Weights of a small GPT-style language model, trained from scratch on English Wikipedia.
Size: 10 layers, width 512, 8 heads of 64, MLP 1344 SwiGLU, vocabulary 28748, 118M parameters.
Each number is 50 + 10 x the weight over its row's rms, rounded and kept within 0 to 99. Layers, rows and columns count from 0. The size before them is the row's rms in percent of the matrix's.

# layer 2 MLP gate, 1344x512, rms 0.175, rows 397-415, columns 0-127
100:41 47 53 52 37 54 61 30 37 57 43 60 49 44 49 48 57 42 62 57 44 45 37 46 67 39 50 45 49 36 62 50 48 66 61 55 44 76 56 58 56 56 47 56 42 36 52 47 58 42 43 44 51 48 65 68 31 55 49 58 65 48 49 32 59 64 45 47 59 49 50 59 44 62 45 49 45 57 52 66 58 52 45 68 49 53 31 62 59 52 50 52 42 62 55 61 50 42 55 40 54 37 57 58 49 64 54 52 62 59 64 46 43 60 38 49 54 65 41 50 44 71 38 70 48 48 48 58
098:50 48 61 45 64 64 46 46 52 63 40 54 40 46 55 30 45 50 60 38 47 53 50 62 62 37 42 47 51 49 53 53 53 38 65 65 35 54 45 52 55 48 61 37 53 52 44 42 40 59 60 39 54 46 36 26 60 59 52 33 51 40 46 64 68 52 53 63 56 54 50 44 61 60 61 40 56 36 56 57 50 40 50 42 52 59 36 47 39 43 50 41 40 53 45 62 60 49 45 40 58 40 58 74 57 48 51 47 53 46 51 62 43 46 39 45 36 36 38 51 58 52 66 42 28 23 31 60
100:45 41 55 51 37 56 62 37 51 42 51 33 46 51 46 42 48 38 60 60 52 33 53 52 42 66 47 39 67 69 53 51 67 51 59 39 64 56 48 34 59 47 47 49 42 62 52 42 50 52 53 48 39 80 68 35 49 45 53 43 27 56 60 42 53 49 54 43 37 47 46 33 60 50 74 28 50 37 51 50 37 43 52 51 53 61 56 53 57 55 64 48 44 49 41 57 62 52 60 56 42 53 32 42 42 60 40 39 45 61 47 29 47 46 69 68 50 57 60 50 64 64 54 51 52 53 51 41
101:69 58 38 55 35 54 51 27 49 40 67 57 56 54 31 61 35 53 51 47 26 43 41 34 52 55 56 64 60 55 44 42 46 49 45 51 66 57 51 41 44 65 38 32 55 37 58 52 62 63 66 41 36 40 51 56 55 51 41 48 44 33 42 32 56 53 59 55 45 58 49 47 37 55 60 43 72 53 62 39 59 45 56 42 52 50 53 65 45 34 47 53 50 39 62 54 70 69 42 57 54 60 69 69 47 37 42 54 54 53 43 64 52 53 45 50 68 59 53 36 48 41 40 47 57 51 50 53
103:59 50 62 56 37 63 48 36 54 48 48 52 50 43 38 43 45 29 37 49 70 60 56 64 46 60 50 56 34 28 44 50 67 70 44 50 56 55 45 61 59 48 47 45 40 63 55 70 40 76 33 37 62 53 58 16 63 47 72 58 47 51 39 53 62 48 68 50 57 42 44 47 37 57 39 58 16 55 64 48 39 53 49 58 57 45 50 37 41 51 52 32 45 47 45 51 52 50 55 59 64 35 70 63 52 46 54 46 50 46 50 49 49 55 69 46 34 43 35 34 47 64 46 33 54 42 55 45
099:52 48 43 43 71 49 60 44 64 46 52 49 52 43 59 56 54 67 55 55 47 48 66 44 45 47 66 45 41 56 55 46 61 49 45 54 50 48 54 59 50 41 66 41 61 42 32 55 58 54 54 45 48 41 55 30 65 46 49 35 37 65 47 54 55 54 41 45 44 57 34 48 43 37 76 44 47 46 55 59 36 47 46 45 62 32 78 49 54 57 45 40 38 63 50 23 49 21 54 47 58 33 51 53 31 62 62 69 51 47 55 47 49 61 45 61 46 42 57 42 57 53 68 34 52 67 50 61
101:49 51 42 48 48 41 54 48 55 51 45 37 65 41 44 54 41 57 51 47 58 54 48 46 48 58 54 43 47 68 61 42 64 45 44 56 72 38 57 39 44 46 63 45 48 49 49 57 53 46 44 65 38 59 69 49 66 32 55 40 54 26 44 55 45 52 42 48 24 59 45 43 62 72 54 48 35 17 47 53 44 39 65 58 43 45 43 56 45 55 44 51 62 40 52 49 63 25 60 44 43 50 51 54 41 57 57 63 41 59 47 49 45 34 68 39 46 47 69 43 47 48 71 53 41 46 44 69
104:44 48 32 50 51 56 43 58 40 45 54 44 38 69 60 53 50 51 49 51 52 61 24 55 63 45 45 49 52 60 63 53 37 37 44 55 60 55 55 40 60 68 47 38 50 41 47 72 52 71 63 54 45 64 39 57 54 41 43 74 61 54 43 44 59 48 44 66 40 51 47 37 46 64 68 53 43 47 40 50 56 49 52 45 53 54 44 54 44 41 51 45 39 51 35 47 50 55 68 64 49 57 55 47 53 49 46 66 28 51 53 68 50 55 62 51 51 41 43 77 60 51 49 49 48 56 50 32
095:43 34 55 35 56 52 50 79 63 64 24 58 52 48 52 46 59 69 72 45 46 49 58 37 46 57 62 54 37 62 62 50 41 34 38 46 51 38 61 46 55 56 42 64 45 45 51 51 41 49 24 67 58 53 59 34 63 58 47 40 53 51 55 52 46 53 57 44 44 48 36 45 38 54 47 42 52 42 57 48 52 45 83 45 38 37 62 51 41 46 57 43 58 65 57 48 51 36 66 65 56 48 58 42 37 43 57 53 50 46 46 67 57 51 58 53 41 39 39 38 63 59 50 42 50 56 67 58
098:58 56 47 51 50 53 49 39 44 32 43 57 63 65 21 35 42 55 47 37 55 69 49 53 49 67 52 66 50 44 48 45 53 43 48 46 40 40 61 49 43 47 63 45 49 58 44 33 55 48 62 61 56 44 52 49 50 33 46 61 54 39 73 48 65 47 58 51 34 44 60 46 43 59 48 50 50 63 55 60 50 61 49 68 61 66 53 48 55 40 70 54 54 50 61 47 51 56 38 46 58 57 59 60 58 43 36 59 48 59 50 44 41 53 45 59 57 46 49 55 47 52 38 31 72 59 44 20
102:73 45 48 49 52 54 47 53 49 44 48 50 47 66 52 54 63 46 48 66 51 56 35 59 42 62 44 61 54 52 60 49 55 62 43 67 44 68 46 48 60 52 60 50 42 37 34 46 54 47 45 44 60 50 63 56 31 39 47 42 50 74 47 51 58 68 54 53 47 59 57 35 51 35 63 59 49 48 45 32 38 52 44 37 48 50 38 38 78 39 37 61 55 67 61 61 40 45 58 63 65 40 41 55 38 42 40 54 41 66 40 57 45 53 51 46 59 52 54 54 56 62 72 52 41 48 42 57
100:47 45 44 48 44 67 59 73 54 51 44 56 68 50 44 50 54 58 60 71 56 60 61 47 57 74 49 37 34 43 50 54 33 70 37 57 45 47 45 54 53 45 53 51 45 31 60 50 54 44 37 62 53 57 57 56 42 57 48 56 51 51 48 30 62 55 51 58 51 42 42 35 56 63 38 53 68 69 52 43 52 57 40 30 63 61 57 56 61 36 31 58 42 70 41 60 54 54 59 42 61 27 55 54 36 50 46 31 53 49 58 39 44 36 50 44 44 48 54 54 57 48 47 40 31 61 59 59
095:59 42 59 46 74 55 41 60 47 47 43 66 31 54 32 56 46 30 62 47 42 36 41 47 51 49 40 58 59 46 53 59 43 48 56 56 63 39 55 42 37 50 28 29 57 41 52 53 59 74 77 48 40 58 55 41 50 53 54 56 59 40 44 46 53 58 37 59 54 52 72 45 60 59 41 59 51 55 52 52 51 50 51 46 55 57 49 60 68 57 43 45 77 36 57 59 43 57 48 49 51 48 49 50 45 53 40 62 47 48 61 37 54 50 30 42 41 35 45 66 78 32 43 59 57 40 74 54
103:37 49 47 49 53 49 50 45 52 56 42 36 59 49 37 42 60 57 48 46 53 39 41 43 39 45 49 45 59 59 55 45 58 47 59 40 58 46 54 46 48 54 51 61 41 67 64 36 62 53 76 49 56 55 35 56 56 70 47 25 35 54 38 58 38 52 43 34 49 46 62 60 32 41 45 44 55 34 48 55 56 50 38 54 46 43 53 68 41 49 58 43 50 64 40 38 40 54 55 67 47 39 61 65 64 49 43 58 40 54 57 43 43 48 52 34 49 60 52 53 46 62 48 42 56 39 61 45
102:54 34 36 56 56 58 58 26 50 63 44 50 46 64 32 52 41 79 48 49 64 42 53 56 53 36 42 56 56 51 60 47 46 59 48 69 44 48 46 59 56 30 45 47 37 57 38 59 59 53 55 36 43 47 48 46 49 59 53 37 53 54 77 61 52 46 52 57 63 58 43 38 57 43 57 43 54 39 37 52 52 51 47 51 61 65 48 52 53 38 56 62 47 59 59 48 66 42 37 71 56 62 50 40 36 38 56 48 43 41 61 49 57 63 68 52 63 57 25 46 43 56 31 61 37 59 49 44
095:51 30 30 40 46 60 68 50 64 42 60 66 47 52 50 45 74 55 50 64 30 53 38 49 47 50 49 48 48 45 44 39 52 44 45 55 47 42 43 56 44 29 52 47 57 41 50 64 27 51 59 51 51 65 44 49 49 53 62 45 61 42 41 48 46 51 36 46 43 64 44 37 62 64 63 54 43 47 77 59 48 33 36 50 68 48 69 42 46 67 36 46 39 36 45 58 54 59 41 68 38 48 59 46 28 63 63 64 41 39 40 53 65 62 55 56 61 46 43 51 35 59 51 44 45 47 47 41
101:38 53 46 32 50 38 62 64 48 46 51 60 66 42 54 23 56 36 37 59 43 69 61 50 46 51 41 43 50 54 62 62 56 45 50 52 45 48 55 41 46 50 51 61 49 59 62 55 69 43 44 71 37 62 58 39 46 45 46 48 43 43 62 53 35 51 59 48 39 48 37 41 54 54 62 54 56 51 43 55 72 50 47 51 41 54 45 59 56 52 58 49 51 49 39 50 45 55 53 27 52 46 68 49 56 43 49 45 42 45 64 40 44 50 39 60 29 66 46 50 66 47 50 56 49 34 50 64
102:27 67 44 46 51 49 37 45 46 54 51 43 44 53 67 37 45 49 50 47 44 78 50 50 51 50 43 56 49 53 41 35 42 43 54 56 58 58 53 43 38 58 60 33 40 66 52 59 35 55 51 63 48 45 45 56 43 66 62 36 54 54 57 50 41 73 46 36 41 31 43 36 56 46 62 63 51 47 49 68 58 59 52 51 50 54 58 44 57 34 46 61 51 53 48 48 47 57 39 56 45 46 25 46 60 43 53 52 44 49 71 56 43 44 49 37 59 58 39 35 49 56 40 45 43 32 53 50
099:63 58 56 42 43 39 60 46 45 48 50 36 29 66 44 41 50 50 58 65 63 53 44 39 54 48 42 42 56 68 71 60 57 47 41 70 62 54 53 42 57 43 52 59 54 49 34 52 48 52 38 63 31 65 47 46 53 54 61 52 44 66 60 58 45 60 61 55 49 67 47 36 47 52 48 37 70 64 47 53 42 50 72 42 48 53 67 53 50 51 38 50 56 41 63 34 38 66 56 64 64 60 52 47 60 43 31 51 41 48 59 59 28 47 53 58 39 49 33 39 61 48 66 33 47 54 39 37
# layer 2 MLP up, 1344x512, rms 0.185, rows 397-414, columns 0-127
103:61 37 47 55 41 42 48 58 55 54 37 68 64 58 60 46 63 55 51 42 37 37 42 41 48 71 43 51 50 46 50 51 64 53 55 48 49 52 50 60 65 71 43 45 48 45 61 65 42 46 42 59 48 43 56 58 41 65 50 30 42 64 42 53 49 50 57 35 61 48 65 56 54 37 39 42 64 45 72 56 49 57 49 55 44 48 41 49 59 60 48 42 52 48 39 62 63 36 52 51 38 38 61 64 38 51 53 44 73 55 64 47 49 58 48 32 53 53 39 44 48 59 39 69 45 40 45 61
098:50 59 48 23 56 56 53 60 48 38 41 18 48 40 51 51 64 71 60 33 56 50 46 39 53 45 58 52 48 47 28 47 27 49 79 48 54 44 24 45 53 56 32 46 44 56 49 45 45 58 33 46 43 35 61 64 62 49 74 54 64 31 51 50 55 50 19 59 53 51 60 48 60 31 48 65 41 40 50 59 39 47 43 65 45 48 50 57 56 72 48 37 63 53 44 49 47 53 49 28 39 35 36 46 41 25 71 40 58 54 67 46 51 70 55 57 56 48 68 42 59 40 37 52 65 56 53 48
100:41 36 53 56 55 48 58 64 37 33 58 54 50 41 62 51 34 54 56 37 54 57 63 66 43 42 43 59 44 56 55 43 33 54 52 46 43 53 43 52 51 70 55 56 55 47 51 46 39 42 54 51 59 51 43 43 41 62 57 52 44 53 50 50 50 42 35 41 45 45 46 67 32 34 53 51 48 58 59 59 53 57 50 34 54 34 50 37 53 56 31 48 63 46 57 49 42 51 34 23 39 58 47 53 42 63 43 39 58 50 50 61 46 35 46 36 45 55 65 58 29 53 45 61 45 45 42 43
106:42 59 47 70 48 37 27 38 55 56 34 64 34 40 63 69 44 26 56 46 70 59 58 67 63 60 53 51 40 56 45 52 46 34 39 52 59 58 38 62 36 55 57 59 38 39 48 43 67 36 48 39 34 64 44 34 45 57 40 46 56 55 52 50 49 49 59 46 49 54 30 68 66 45 58 46 54 36 45 52 28 53 60 57 43 56 39 65 54 44 45 53 39 53 48 59 54 49 49 44 43 46 42 54 53 56 56 34 53 60 48 46 48 49 62 35 37 61 53 35 56 57 42 46 49 55 58 53
103:49 57 49 45 36 70 58 63 36 55 53 56 51 70 33 48 73 59 57 43 29 48 39 42 65 53 50 59 40 59 49 42 60 38 44 61 40 37 58 46 63 23 55 55 47 49 44 61 43 39 47 54 65 39 60 54 47 54 47 34 39 57 52 67 52 57 31 35 56 46 56 79 52 62 50 53 49 72 61 64 52 46 41 55 59 65 51 31 44 26 50 52 51 43 43 62 40 51 37 45 38 52 40 40 61 44 53 50 49 45 44 62 47 42 63 56 52 50 46 49 59 44 56 44 51 39 59 50
104:61 54 52 47 46 34 65 46 68 50 57 54 57 56 38 39 56 61 55 53 52 47 59 22 48 60 55 49 50 46 55 50 58 51 59 51 36 69 58 26 47 44 41 55 59 36 49 58 54 35 41 76 40 50 32 53 60 70 70 35 53 38 30 51 33 51 56 50 60 40 38 56 36 66 51 47 49 58 44 42 41 45 69 40 55 33 57 49 57 53 59 49 57 43 20 53 44 33 38 45 53 60 43 50 69 47 42 44 58 49 41 56 49 38 53 52 63 65 44 62 59 39 52 25 56 56 43 53
100:41 49 51 37 55 34 54 37 39 55 54 51 62 63 71 37 46 51 61 50 45 51 43 47 48 68 63 54 52 72 59 56 53 47 48 43 73 55 44 40 27 49 52 38 51 53 59 55 40 38 37 63 52 58 59 43 55 49 49 39 36 38 42 59 48 55 45 69 31 63 57 54 49 54 55 30 23 33 51 39 46 38 58 70 47 38 49 60 48 54 55 47 52 49 49 47 42 50 43 51 32 51 60 44 48 55 62 53 49 42 62 51 48 51 62 39 50 44 44 56 48 65 46 46 41 48 32 50
101:46 56 58 41 41 43 36 36 66 50 39 44 44 40 39 64 41 49 40 47 49 48 52 64 53 54 50 59 50 54 51 63 69 51 50 46 42 35 32 50 41 57 30 54 43 48 78 54 52 29 37 48 41 49 41 53 66 51 45 39 35 46 41 52 47 56 59 38 50 43 39 48 55 45 52 62 42 39 52 66 38 39 54 65 52 45 51 47 47 50 63 64 50 54 52 47 47 58 35 51 49 52 60 50 68 46 45 41 47 44 40 50 52 72 28 55 38 61 26 45 51 44 36 44 40 64 50 63
101:62 49 42 50 63 52 71 61 21 59 57 39 56 54 58 49 47 57 48 43 55 57 51 40 37 59 60 59 65 63 43 46 51 52 59 60 54 40 58 49 44 48 42 35 47 61 44 42 46 57 55 66 38 62 60 48 59 40 52 55 32 50 47 71 54 57 47 53 44 31 54 65 64 61 46 45 32 50 59 41 58 64 53 67 52 58 42 47 47 53 54 51 43 62 40 51 58 48 46 68 66 47 46 70 55 54 46 38 69 37 43 32 54 45 38 54 46 45 51 66 41 46 51 77 49 59 47 31
093:54 57 56 45 52 38 38 45 46 45 50 41 51 58 66 68 66 49 43 54 47 61 50 44 40 40 62 33 33 40 44 62 56 64 55 51 50 52 33 60 50 67 49 36 49 39 59 57 61 59 47 58 47 55 46 50 49 47 58 52 35 49 42 55 44 41 36 61 51 54 50 45 51 31 37 67 36 41 45 52 39 42 51 39 47 44 37 42 50 52 49 41 54 41 44 50 54 47 46 63 40 40 39 45 48 61 55 70 46 54 48 47 64 50 35 43 46 50 59 35 54 47 57 65 41 33 49 44
093:28 60 52 39 49 49 55 40 49 55 48 47 62 41 57 59 29 43 35 31 54 43 53 39 70 36 57 28 57 51 31 54 45 44 55 29 60 34 63 48 52 50 62 48 68 63 62 32 55 57 59 55 37 49 34 32 66 58 41 60 43 21 56 49 50 36 50 53 50 45 47 59 54 57 41 40 44 49 47 64 48 49 53 58 64 52 71 63 38 46 64 45 53 49 54 41 62 58 28 39 34 60 58 54 54 60 51 37 55 39 63 39 49 44 52 55 39 44 60 48 56 33 36 48 49 52 45 45
099:54 56 38 45 55 35 50 66 58 63 30 50 75 50 40 28 59 57 51 58 45 36 33 52 62 77 54 48 45 42 47 48 48 57 52 59 44 43 39 40 62 41 45 56 54 44 70 38 48 65 42 58 58 47 43 56 44 67 48 44 54 57 40 50 51 58 72 41 44 66 47 49 68 69 43 55 64 46 59 55 50 40 51 49 44 49 43 39 53 50 42 83 30 51 42 64 63 62 45 51 59 22 32 33 58 38 58 43 62 57 66 26 65 44 55 54 74 64 65 60 44 64 55 60 48 62 60 57
090:41 38 39 49 72 44 56 49 39 42 50 39 40 70 40 44 52 36 52 44 57 63 30 42 64 61 42 48 55 46 45 41 65 34 68 46 51 43 46 52 53 21 48 30 34 48 61 12 72 60 65 41 56 54 40 38 45 48 46 66 62 41 41 42 60 55 46 54 53 32 59 36 58 69 57 58 55 57 49 54 48 45 29 58 44 56 29 56 67 59 64 28 54 61 53 58 55 39 50 40 57 45 56 42 51 44 36 37 51 63 54 60 55 50 59 61 47 40 62 61 35 45 51 51 48 33 54 41
099:49 68 52 49 47 54 40 46 52 45 66 52 46 61 44 60 53 31 66 52 39 44 67 54 46 54 64 63 44 62 57 64 48 51 54 63 55 51 41 57 43 53 58 40 43 37 51 34 49 73 59 60 51 46 53 45 61 62 63 45 47 65 43 52 54 49 68 41 59 37 37 60 49 61 55 47 46 36 36 46 37 36 37 50 68 44 48 36 48 52 47 58 44 37 50 79 36 53 40 39 45 45 47 41 49 42 42 53 40 45 38 41 58 23 44 48 56 41 47 55 58 51 54 48 49 56 26 47
106:62 54 41 50 77 47 49 44 62 51 42 53 53 46 55 47 42 33 51 51 57 62 49 49 46 61 52 40 60 48 49 57 50 56 62 46 41 46 46 63 47 52 46 41 44 54 54 53 18 59 70 35 40 54 43 31 46 46 51 56 57 40 49 68 53 61 40 67 38 70 45 38 52 56 47 48 45 49 45 51 49 55 61 58 46 45 40 51 62 38 57 71 43 39 46 69 51 46 45 57 22 50 59 34 35 48 42 53 35 40 59 52 33 72 58 42 75 57 31 53 45 52 48 32 42 48 49 38
096:54 35 37 60 53 42 42 61 55 49 65 49 30 47 53 60 57 52 55 47 46 62 45 46 61 47 48 51 51 50 61 30 58 41 43 56 41 57 48 53 54 36 85 39 50 48 55 59 34 40 40 54 44 57 68 47 59 48 40 56 48 56 43 35 38 59 39 50 48 55 50 41 37 63 44 50 35 47 48 53 47 57 42 53 41 35 55 69 42 53 44 56 45 37 56 61 42 49 54 44 53 32 41 54 42 59 64 45 59 44 55 52 64 43 46 35 48 53 34 60 41 48 46 51 48 44 70 45
098:43 48 58 43 56 37 52 72 60 43 55 71 36 68 47 39 47 66 34 49 53 48 34 62 45 57 47 65 40 53 50 48 45 47 52 36 54 50 50 34 21 53 39 62 44 66 50 63 65 45 47 53 38 41 52 46 69 25 52 41 20 45 65 42 33 48 60 69 49 39 42 43 48 46 58 44 42 49 42 54 64 48 47 46 60 59 44 55 46 34 67 50 46 63 42 49 53 52 44 28 39 61 44 52 65 40 33 58 57 50 61 50 53 45 40 51 39 51 45 48 54 44 61 51 62 55 38 62
099:52 59 31 44 49 55 56 56 72 74 44 71 46 57 38 60 39 49 59 71 66 48 37 72 51 47 41 58 40 39 66 52 42 37 36 46 38 37 53 77 50 25 55 41 53 41 49 51 50 45 39 65 62 59 59 50 41 66 45 55 53 64 45 54 53 53 54 45 56 67 59 45 51 54 59 49 45 47 57 51 61 60 48 40 56 56 60 57 61 40 52 51 47 38 34 39 41 58 56 49 54 55 45 62 39 54 64 44 47 55 40 63 44 58 45 35 67 52 54 47 51 51 59 46 48 44 51 40
# layer 2 MLP down (transposed), 1344x512, rms 0.0782, rows 397-414, columns 0-127
100:55 49 37 44 57 51 48 59 66 51 37 62 58 39 58 51 47 54 43 53 51 57 35 38 53 46 27 58 42 44 48 43 52 53 63 54 55 36 57 62 48 59 54 47 49 25 63 60 44 38 41 61 38 49 53 53 51 56 56 36 34 75 44 63 44 57 51 42 37 48 50 57 40 52 48 45 54 45 51 38 54 69 53 33 37 62 52 65 45 39 57 43 44 30 52 57 52 44 39 44 38 38 62 69 65 56 28 50 56 55 37 32 57 49 45 56 37 64 44 54 35 48 42 72 48 53 48 57
101:39 61 59 35 42 42 65 54 36 53 43 48 39 65 35 52 48 45 48 54 55 54 58 65 55 37 52 44 51 55 64 46 32 57 30 46 52 51 49 47 54 46 43 48 41 46 32 47 47 41 61 39 61 49 51 41 47 55 37 54 54 47 53 46 61 52 58 52 56 58 53 55 67 42 60 57 45 48 45 68 57 46 55 37 60 56 59 45 53 43 35 45 39 49 29 68 27 48 51 50 41 49 54 55 49 62 57 40 36 49 52 50 58 67 53 28 64 49 60 45 35 58 62 52 49 56 43 43
103:54 57 45 56 47 44 56 60 64 41 55 47 52 51 50 50 54 39 53 46 42 58 51 53 53 48 34 47 54 49 58 48 44 56 42 43 50 45 48 55 57 41 57 58 44 42 49 38 67 50 31 53 64 69 49 48 43 62 56 46 60 59 43 74 50 59 47 38 34 64 46 75 51 47 45 53 40 40 45 70 56 52 59 57 43 49 27 49 56 62 48 54 34 29 46 28 54 55 56 66 48 46 36 50 30 65 64 45 34 49 35 55 48 71 73 44 61 66 51 56 45 37 51 55 35 38 47 48
104:46 59 30 35 46 46 51 40 58 38 25 57 59 62 40 62 43 50 36 64 47 55 51 38 52 54 57 37 53 48 41 38 48 45 55 62 51 56 34 51 30 45 43 55 40 49 50 40 36 64 54 49 68 78 58 57 58 55 58 48 59 48 51 50 47 57 21 43 33 43 51 45 45 51 45 51 51 39 53 51 53 35 41 45 41 49 53 47 53 52 42 39 38 65 42 39 70 56 48 58 64 47 39 46 30 49 45 46 43 44 50 34 60 59 51 51 43 55 41 59 35 52 33 49 57 49 39 56
105:56 37 42 44 60 61 54 41 66 44 33 55 58 40 43 69 42 53 43 41 43 64 51 54 62 49 59 55 47 51 43 48 52 46 47 60 51 43 63 38 44 58 48 63 48 55 45 64 44 45 43 47 66 42 59 70 56 52 45 71 46 43 34 55 38 64 41 56 32 61 45 45 49 32 35 43 69 48 70 59 44 49 37 52 31 48 41 56 22 41 47 43 52 65 39 43 43 43 68 45 52 51 57 52 44 51 61 51 50 56 54 47 67 67 55 51 37 36 53 48 38 54 57 46 69 61 55 50
101:45 46 55 52 57 52 47 51 58 62 71 40 51 60 54 54 46 45 81 58 47 43 55 37 55 44 46 52 49 40 46 67 61 39 67 62 58 53 58 45 40 51 47 33 33 53 29 59 47 50 55 44 48 62 64 40 61 53 55 43 57 62 49 45 48 55 62 48 46 62 41 45 53 59 22 50 38 45 35 49 33 59 32 40 59 40 65 56 45 51 58 43 59 31 46 54 40 51 72 59 34 32 49 43 51 69 59 43 37 53 44 54 41 60 43 50 55 51 52 57 62 55 57 45 49 59 42 57
101:60 49 32 49 58 29 52 40 49 49 43 37 55 62 58 60 55 41 58 30 53 61 51 36 34 41 52 38 47 56 53 49 48 34 54 59 49 46 54 40 37 66 46 61 59 35 68 27 62 45 39 48 50 61 54 47 41 60 44 45 39 46 43 57 50 71 58 56 41 43 72 61 47 46 66 51 41 51 51 32 35 33 68 65 73 37 46 43 50 55 41 50 39 47 37 26 50 54 51 42 51 45 64 54 41 64 62 53 44 37 57 56 26 47 46 37 47 54 55 41 51 69 55 47 54 38 54 59
101:49 52 69 66 50 40 55 54 48 61 37 60 48 38 55 56 54 32 24 52 48 51 39 65 44 49 48 55 49 40 55 46 69 56 64 58 56 36 35 60 50 54 45 52 47 52 50 61 57 69 56 54 47 44 46 47 62 29 52 41 50 48 58 51 47 68 67 44 52 54 35 57 49 46 59 78 56 47 53 44 36 41 55 54 63 58 43 50 37 49 51 40 52 62 39 51 47 52 51 45 45 51 31 45 61 68 64 56 38 39 34 45 46 49 47 55 63 51 50 46 36 39 46 61 48 60 53 65
096:43 37 66 47 44 59 38 52 49 44 48 62 46 48 51 50 70 40 60 63 41 43 58 56 48 54 54 44 46 49 26 66 48 29 55 62 36 46 39 63 45 80 47 59 52 36 55 43 56 53 56 36 54 49 51 62 55 34 49 51 37 45 64 47 31 33 55 67 30 56 52 44 78 41 46 54 54 44 40 47 54 52 56 62 29 45 39 44 45 60 59 65 41 60 45 44 49 45 59 67 45 51 57 52 53 59 52 48 44 42 42 41 46 59 46 64 51 50 45 37 54 51 36 49 62 60 41 51
099:63 50 49 51 47 43 58 59 59 59 51 49 62 64 51 37 30 59 64 37 48 40 36 51 58 57 36 55 60 45 58 51 48 60 41 52 48 59 73 58 39 46 45 42 26 47 41 48 44 48 54 56 51 37 29 56 37 55 53 41 53 62 50 46 39 32 51 56 44 44 45 54 79 53 31 50 48 48 45 51 51 44 53 61 59 39 46 49 41 55 55 47 45 37 50 53 56 37 58 43 32 47 61 51 41 73 62 55 37 44 38 83 56 40 50 25 38 29 48 45 44 44 62 51 61 49 43 55
095:52 41 62 56 57 46 67 53 54 48 51 48 50 61 55 50 63 37 57 66 46 47 53 66 55 53 45 45 61 51 60 43 56 44 55 36 65 63 52 51 65 31 34 43 47 58 51 59 53 45 53 53 54 51 51 59 61 69 52 49 55 30 62 41 46 48 67 47 40 57 44 56 38 48 27 51 44 56 58 60 45 39 44 53 47 53 46 54 53 43 58 38 58 43 57 42 47 44 53 51 40 45 57 32 34 29 54 42 61 44 40 60 44 62 40 60 64 38 55 63 32 47 61 56 50 55 43 49
099:32 64 57 51 66 48 60 62 63 61 41 47 45 38 54 64 50 37 39 36 66 40 64 36 32 52 56 56 39 47 50 53 63 56 66 49 45 49 55 54 57 37 77 57 58 50 61 46 59 48 51 37 36 57 48 63 55 65 67 49 44 45 45 59 55 39 54 46 36 36 58 54 62 50 51 58 46 53 26 53 44 61 34 51 54 52 45 48 35 52 62 46 55 63 60 29 35 49 54 50 47 44 59 39 66 26 53 52 63 52 47 47 63 39 48 38 48 64 34 37 38 35 26 42 63 43 52 55
095:52 58 59 46 44 54 51 53 72 63 52 54 50 38 49 41 49 49 70 48 46 39 51 53 43 32 45 36 45 74 62 64 39 55 63 53 34 59 51 52 53 53 62 62 59 41 39 37 29 32 56 67 34 42 32 36 62 49 49 34 49 51 69 28 52 59 37 54 41 49 29 65 50 38 39 39 53 59 46 49 45 49 51 61 58 32 42 48 47 38 50 46 47 58 33 64 33 39 38 37 44 35 58 54 49 44 59 62 62 59 63 61 52 55 58 48 61 58 61 44 65 57 50 44 52 60 47 54
104:53 44 46 57 53 52 65 34 50 30 52 51 56 69 53 52 47 53 50 40 31 45 53 39 52 61 49 49 48 50 51 65 57 48 48 54 58 42 42 50 51 60 44 42 50 63 42 43 46 57 62 55 49 34 41 39 60 76 61 47 50 67 45 54 51 62 52 32 52 48 55 41 63 70 56 33 30 47 39 55 50 32 50 47 66 43 60 53 64 47 46 46 31 47 32 64 37 44 52 36 56 37 44 66 57 56 53 53 49 50 48 25 57 46 56 33 72 47 47 50 46 52 52 53 40 46 59 59
105:36 50 38 34 64 64 58 47 51 48 48 56 42 63 43 59 56 43 44 56 42 42 63 46 58 46 59 43 42 47 42 59 54 66 56 45 35 38 47 46 37 52 39 30 60 75 41 46 53 63 47 36 60 43 39 53 33 48 55 25 43 50 48 25 47 60 51 58 49 47 59 51 60 42 45 51 51 55 52 42 52 58 46 52 59 52 46 54 39 32 52 46 54 52 63 57 67 49 49 25 33 56 38 60 61 51 63 38 50 64 58 57 49 57 49 59 58 43 48 40 43 60 41 66 63 68 45 46
102:42 40 55 56 49 46 49 58 42 45 44 56 46 69 62 51 54 66 63 40 56 54 47 61 32 43 52 57 79 54 42 49 59 44 54 47 29 52 43 42 60 61 50 51 44 49 61 60 31 45 38 48 55 74 54 48 53 47 64 51 58 30 47 54 37 58 49 38 39 49 45 45 70 41 56 32 47 65 64 46 51 40 34 40 55 55 47 57 58 61 49 42 56 37 52 66 47 53 47 57 36 43 51 63 54 51 50 62 50 40 51 57 60 53 24 66 54 46 62 47 30 41 47 44 55 44 52 44
099:59 45 64 64 56 41 44 50 36 54 56 40 59 36 60 47 40 55 55 45 52 49 50 54 44 56 45 56 47 44 51 41 43 55 61 51 34 62 53 56 68 46 28 48 36 29 73 58 45 42 63 50 58 49 48 45 54 39 72 39 42 29 43 60 63 54 56 32 51 34 50 51 39 55 60 64 61 55 47 45 74 51 22 53 50 49 46 52 63 55 58 61 38 69 52 46 47 32 42 54 45 57 50 47 30 44 38 50 49 49 49 45 56 45 25 59 40 52 34 52 74 59 63 61 59 62 46 53
103:57 50 70 49 53 56 54 36 58 30 58 42 46 46 50 52 34 52 67 47 38 69 56 57 60 66 41 49 61 44 41 52 52 51 40 62 54 50 45 54 28 60 60 50 38 39 35 36 51 37 47 22 57 51 44 48 42 44 52 60 39 53 24 59 49 47 54 45 52 44 60 46 55 47 72 47 58 58 56 61 48 43 72 56 37 65 63 68 57 51 41 50 73 48 46 41 43 53 53 63 65 46 35 55 59 46 51 50 44 51 37 34 48 61 49 43 37 42 62 38 48 45 45 41 47 66 60 49